Weights of a small transformer language model: rotary positions, biases.
Each number is 128 + 32 x the weight over its row's rms, rounded and kept within 0 to 255. Layers, rows and columns count from 0. The size above them is the row's rms in percent of the matrix's.

# layer 6 attention value, 128x128, rms 0.23, rows 43-55, columns 0-127
size [116  83  96  98  96  86  91 104  85  93  88  99  89]
[[151 111 102 104 114 131 119 108 144 185 197 138 135 144 142 116 186 181  96 152 122 147 115 102 140 126 168 168 117 175 127 128 132 113 100  97 139 120 105 136 142 162 103  53 176 154 104 154 140  90 109 144 112 147 136 185  77 162 109 118 119 171 137 160 140 172 161 137 117 106  65 115 135 142  83 118 109 145 110 147 180  90  64  55  73 109 118  67 144 176 159 103 147 179 106  80 156 164  93 190 115 104 147 142  80 142 124 156 149 141 150  83  97  95  73 123 110 207 104 128 140 124 179 154 164 175 133 119]
 [109 109 113 119 140 148 181  47 118 101 133 150 120  99 152 138  73 137 145  65 153 142  72 164 133 171  58 149  56 145 110 134 152  64 133  64 186 144 165 141  74  73 139 118 151 157 149 123 160 106 145 130 169 149 146 129 149 113 142 174  94 155 145 105 105 150 126 166 153 112 152 124 200 121 170 121 163  94 143  91 129  87 105 157  88  98  90 100 159  78  99 159 113 136 135 146 120 133  84 106 173 107 121  91 146 146 158 119 121 141 170 112 124 160 168 135 111  82 136 137  64 169  93  89  63 108 135 176]
 [149 107  80 172 157 114 114 114 155  93 200 126 112 130 124 122 130  84  26 143  93 151 167 126 137 144 150 166 153 141 183 133 164  67 134 222 123 165 160 137 155 112 146 132 108 121 107  77 180 149 143 113 117 113 127 136 156 157 134 140  88 140 147 112 207  91 163 140 116 137 128 144  83 125 129  84 164 148 103 145 134 135  39 161 127  93 164  88 126 106 167 128 147 137 120 123  56 149 136 164  73  84 115 178 102 159  88 110 106 123 144 162 170 146 102 191 142 140 141 137  85 141 146 145 145 181 154 140]
 [114  97 128  97  98 189 126 120 183 109 132 129 127 120 136 143 143 127  92 147  58 185 116 138 177 104 153 145 135 130 141  67 116 130 126 135  93 151  98 153 191 187 126 143 148 117 211 107 117 109  93 131  90 133  52  77 145 141 132 174 171 167  75 137 118 124 147 157  58 119  85 129 134 177 128 145 172 105  81  58 137 111 144 167 148 143  88 137 123 127  82 107 150 144  76  73 130  90 119 118 115 124 112 198 142 189 157 177  97 122  99 130 163  80 130 116 152 100 100 155 123 179 153 141 167 106 116 154]
 [131 115 141 111 139  72 119 185 192  66 149 185  63  75  87  92 144 139 116 181 124  67 150 123  46 184 120 121  73 105  99 123 168 119 107 109  95 162 152 105 107 135 136 142 103 114 136 139 120 146 178 108 107 123 153 121 145 173 132 135 138 144 199 113 168 165 114 128 125 168 190 136 121 133 155 160  93 187 134 189  72 126 169 126 175 139 114 162  93  71 149 162 116 131 165 120 153 115 130 160 120 105  90 157  88  79 131 137 165 183 110 141 104  74 132  80 139 151 128 150 106 117  87 112 139 126 114 167]
 [ 91 105 128 155  96 116 121  95 142 126 206 129 127 191 188 117  96 136 151 152 128 104 175 108 121 113 125 172 112 124 114  90  95 156  62 163  72 159 109  89  95 173 105 124 166 147 136 130 150 103 109 159 141 117 150 138  92 130  56 157 156  87  99 148 121  96 124 132 147  80  90 127 152  71 165 144 121 167 107 103 110 155 109 119 122 144 186  82 125 189 165  82 163 211 118 121 191  96 156  95 114 119  88 116 125 133 150 142 179 133 174  80 136 147 137 111 214 135  96 125 119 104 189  92 153 136 100 113]
 [126 113 131 131 150 147 118 165 123 116 141 143 142  39 151 144 164 132 158 129 146  60  61 124 180 139  88 130  81  74  72 137 123 161 154 159  77 125 131 133  61 118 142 171 119  87 110  92 121 165 117 105 136 101 163 151 153 184 115 110 136 121 152 120 107 118  92 111 101  56 151 106  74 118 137  79  93 104 104 154 116 116 107  71 150 176 159 139 192 108 120 193 147  87 141 233 138 114 120 134 145 103  99 152 127 164 178 117 160 173 170 126 124  84 105 153 149  87 162 130 108 133 139 179 155 109 132 118]
 [126 158 181  88 100 118 143 157 119 121  98 121 152  90 130  84 143 104 149 149 154 132 175  93  44 107 159 118 164 122 170 177 126 153 132 119 115 137 101 137 112 131 137 155 133 155 115 134 104 118 166  85 151 117 101 153  99 129 157 131 148  82 127 158 110 157 152 147  97  87 156 108 102 103 124 170 127 129 115 106 121 122 137 149 138 143  84 199 102 118 126  94  94  59 139 101 155  80 153  85 196 115 132 136 137  98  93 147 157 190 124 124 110 182 177 191 122 139 111 202 117 133 177  90 118  73 200 238]
 [ 80  97 147 114 138 174 140 154  52 206 103 120 150 114 156 152 109  86 163 145 160  90 135  95 102 141 110 105 107 122  98 131 111  94 152 134 126  86 102  90 117 176 177 133 143 160 134 144 119 124  64 121 141 113 110 110 128 137 102 162 108 150 142  51 129 119 133 109 145 185 135 107 143 132  57  97 131 120 131 124 170 146 163 119 200 130 179  99 162 144 112 167 124 160  80 106  60  98  95 134 112 129  78  75 169 193 119 171 143 131 114 140 152 122  60 123  54 115  54 121 142 161  89  86 138 135 119 160]
 [148 136  91 173 154 151 146 161 103  89  97 146 130 109 163 150 138  79  90 129 116 134 104 144 138 117 162 143  93  91 110 180  74 125 156  75 106 126 208 117 113 117 117 130 111 143 195 144 116 147 110  89 123  72 139 114 123 142  61 162 107 168 140 128  87  85 162 185  54  95  92 141  80 120  96 122 107 152 122 153 143 110 148 114 149 123  87  96 111 127 118  96  98 161 195 119 117 132 132 125 148 182 157 212 137 115 169 160 137 123 102  70 152 139 159 130 101  98 116 100 225 132 159  99 180  93 180 125]
 [187 166 100 134 124 116 134 155 112 150  91 153  84  84 177 119 141 142  66 121 149 120  56  83 162 134 124 150 157  69  87  95  53 124 151 114 168 132 137 102 101  91 125  99 138  77 111  86 157  66 145 144 167 144 141 116 111 147 112 140 164 113 169 127 127 107 146 112 108 177 127 132 165  85 154 191  80 134 125 122 160 106  90 142 156 133  61 102 166 153  89 121 109 121 100 126 122 164  97 150  72  83  81  77  95  87  98 106 132 130  92  57 172 124 127 139 139 120 126  81  60 120 102 100 116 131 186 163]
 [ 82 120 159  26  94 156 156 121 104 125  89  82 142 136 153  61  81 138  96 175 137  72 165 175 149 134 138  27 147  85 119 151 164 143  89 119  91 134 118 178 160 120 158 147 156 110 212 108 128 160 115  77 114 130 139 109 188 138 121 150 148 114 118 150 141 108 123 132 112 147 132 159 107 123 115 180 107 152  66 140 107 122 118  82 155 141 133 121 112 146  79 132 123 166 104 110 101 132 108  74 115  76 175 147 108  69 152 107 126 126 122 123 162  89 197 106 109 132 125 159  82  89 135 144 146 156  81 154]
 [149  93 144 155 113 197  70 131 156 131  33  94 109 166 139 118  80 117 165 149  97 126 127 126 109 134 179 142  94 115 142 133 198 143 135 157  89 110 137 166  78 125  86 109 169 130 166 117 128 183 146 125 128  31 100 140 132 185 112 117 111 136  75  97 154 152 139 127 109 139  96 127 190 124  66 156 143 131 114  97 108 136 167 142 149 162  93 157 130 150 159 151 111 148 104 142  93  84  77  76 157 109 129 139 132 129  97 152 185 133 114 117 117 154 222  93 114 163 118 139 111 132 133 180  63 158 121 161]]
# layer 6 attention output (transposed), 128x128, rms 0.224, rows 43-54, columns 0-127
size [113  86  91  90  95  81  85 103  82  93  84  95]
[[137 109  91 171 161  81 145 121 110  72 128 130 132 148 144 131 165 195 161  87 122  92  80 107 178 133  94 107 152 141 137 147 144 120 114 150 134 159  67 160 107 103 100  77 101 192 113 158 182 136 115 129  84  92 128 168 128  88 105 139 152 148 160 102 149 111 106 130 107  96  95 118 106 136 134 130 139  84  99 181 113 160 142 133 125  12  80  57 119 160  91 145 145 110 160 123 122 147 147  91 115 126 137 148  78 145 181 162 137 145 165 129 126  62 176 134  70 120 176  97 106  98 199  93 131  89 149 107]
 [124 148 114 139 123 147 154  96 118 158 160 117 157 124 128 138 127  85 159 170 183 132 165 119 129 153 148 168 146 138 114 149 156 132 126 103 216 103 159 131 134 119 123 151 153 136  50  33  84 143 110  47 156 207 114  91 120 122 176 136 109 141 126  82 133 137 205 174 155 164 140 111 118 116 131 131  90 116 151 160  82 163 139 126 124 125  99 182 143  94 116 177 114 109  94  60  58 156 111 169 125 194 147 127 131  78 151 128 116 132  91 153 161 178 123 116 179 141 147  91 153 130  86 141 125 171 111 148]
 [142 121  85 133 149  78 184 101 131 124 121 155 130  94 167 204  88 126 124 132  91 149 136 143 122 121  74 167 159 160 117 127 191 163 119 185 166  96  86 157 107 112 139  62 138 107 181 116 139  81  91 153 104 119  73  99 138 112 156 146  76 134 154 140 168 127 102 134 159 149 174 165 128 192 121 162 112 134 101 159 181 167 107 106 163  70 135 148 148 125  90  77 141 177  59 179 131 152 117 149 145  95 152 145 131 135 101 130  94 166 150 109 123 123  71 125  32 101 115 118 112 112 126 163 112 134 172 171]
 [122  96 141 137 109  94 102 154 104 141  92 144 135 182 181 117 113 144 153  92 111 143 124 101 145 102 130  72 151  83  61  96 123 114 130 144 140 193 111 117 196 195  96 145 172 124 116 124  55 128  91 102 163 103  75  92 143  92 112 108 117 117 114 142 141 126 123  68 100 157 146  89 130 180 144 135 109 101 153  54 189 159 122 132 139 150 109 142  99 232  88 136 119 132  81 124 147 116 140 102  64 107  73 118  97 162 162 103 112  57 134 114  76 131 124 135  67 132 127 128 118 119 166 131 131 128 164  83]
 [110  89  94 118 110 160  96 156 175 146  86 170 162 113 163 130 160 161  92  44 127 102  93 126 100 164 216 168 110 133  90 150 132 182 101 170  89 141  92 143 129 121  91 116  57 116 146 142 153  82 171 117 164 110  80 154 189 127 117 135 121 177 148 127 141 174 123 104 173 129 132 182 104 179 141 167  72 141  91 166 130  65 147 121 129 180 133 174  98 122 107 152 110 130 153 186 137 155 112 161 169 120 117 100 157  87 141 184  86 146 146 152 153  86  97 112 183 109 112 138 129 170 113 121 118 135 131 100]
 [105 130 165 139 135  52 153 145 134 101 116 146 119 159 111 100 132 118 140 111  86 113 117 125 157 122 129 129 159 181 135  94 133  87 104 121 111 169  97 171 111 117 134 128 138 135  86 165 169 157 152 194 111 100 103 155  79 148  25 106  89  76 146 116 151 147 131 100 149 130 132  98  82 143 150 118 164  80 123 153 149 140 192 129  85 100 198 182  67 141 144 118 107 149  77 105 169 125  89 218 136 120 140 137  95 132  75 117 165 158 146  99 145 115 146 127 127 123 122 110 167  61 173 102  79 104 179  78]
 [ 98  87 146  87 119 139 109 152 107 142 126 107 143 103 132 176 134  73 148 121 148 100 143 135 176 174 150 161 123 167 120 109 114 142 155 141  95  45 138  99  99 145 124  99 128 152 133 116 171 163 119  81  94 139 196 148 181 139 100 119  92 117 126 103 114 134 117 148 125 169 124  85 119 119 188 135 120 134  60 127 156 184 140 140 164 240 140  88 123 123 111 153 171  86 122 168 155 185 124 135  72 122 124 107 141 154  46 153 115 163 206 176 114 143 174 134 190  94 106 130 126 161 108 141 147 152 158  84]
 [ 94 137 113 121 140  94 124 117 164  79 116  92 154 153 165  51  78 144  93 115 132 105 119 191 165 134 133  86 133 114 123 144 118 135 112  79 133 137 107 102 129 110 128 101 151  81 111  96 136 145 132 142 159 101 105 106  98 157  99 105 139  95 123 180 104 138 153 136  69 143 202 113 139  98  63 193 107 138 138  70  90 112 150 129  99 228 146 165 152  74 129  99 129 160 198 112 101  67 133 108 144 106  87  69 143  97 191 117  78 144 163 133 125 120 127 116 195 150  85 158 150 117 126 111 185 146 124 132]
 [149  81 147 164 162 221 198  94 122 149 156 162 152 152 122 145 124 143 142 115 135 122 127  86 126 138 105 161  99 129 101 137  98 158 193 129 110 153 125 126 139 149 140 162 143 141 137  87 141 129 169  99 120 111 153 175 151 112  90  92 108 124  73  90  97  79  89 124 112 111 147 118 155  87 140 164 140 135 186  89 200 111  96 132 113 173 172 106  81 117  95 155  80  56 104 111  61 156 152 132  97 129 120 116 140 218 156 168 146 159 132 119 137 168 170 142  88 123 112 120 108 118  57 101 135 118  72 184]
 [133 100 115 144 128 169  92 119  95 101  72 131 208 129  96 119 120 126 159 145 124 158  78 104 159 146 135 110 199 127 109 150 141 101 120 142  46 140 195 149 156  75 137 155 135  54 183 115 112 176  79  61 119 126 139 156  96 171 158 162 121 162 124 112  96 138 111 101  57 160 125 101 111 153 145 126 147 115  67 118 122 185  78 103 141  83 157 121 153 159  98  88  89 111 146 156 102 118 106 124  99 141 132 118 144 122 157 137 125  97 230  89 120 178 138 163 125 158  93 100 149 135 144 123 160 135  82 152]
 [100 120  90 173 131 148 202 181 133 124 183 160 173 120 135 141 102 140 165 184 102  79 125 115 168 164 122 112 124  99 162 160  81 179 134 213 121 126 144 112 134 107  90 106 158 156  87 208 168 163 117  79 128 132 113 129  80 133 194 128 121 133  57 105 150 156 149 147 151 125 153 169 123 128 101  73 101 106 112 114 126 109 150 108  55 129 142 110 159 120 143 168 115 132 173 171 191 118 134 109  68 157 137 137  85  94  96 141 119 107 106 127 178 167 120 165 141 110 120  79 125 158  98 159 110 176 130 169]
 [119  80 113 159  17 169 113 143 129 159  92 152 126 142 139  77 129 123 132 121 109 124 181 175  98 174 139  75 182  91 137 144 167 155 102 133 135 123 121 108 124 123 180 137 148 115 150 128 114 121 137 195 110 167 109 131 146 102 133 137 101 100 100 116 145 114 150  76 115  78  82  92 130 193  71 157  81 163 152 129 191 109 110 129 109 236 111 110 133  90  79 176 103 142 101 132 117 140 131 130  95  94 139 155 101  49 162 118 162  82 164 123  93 105 138 132  96 117 118 179 101 111 116 123 151 138 151  83]]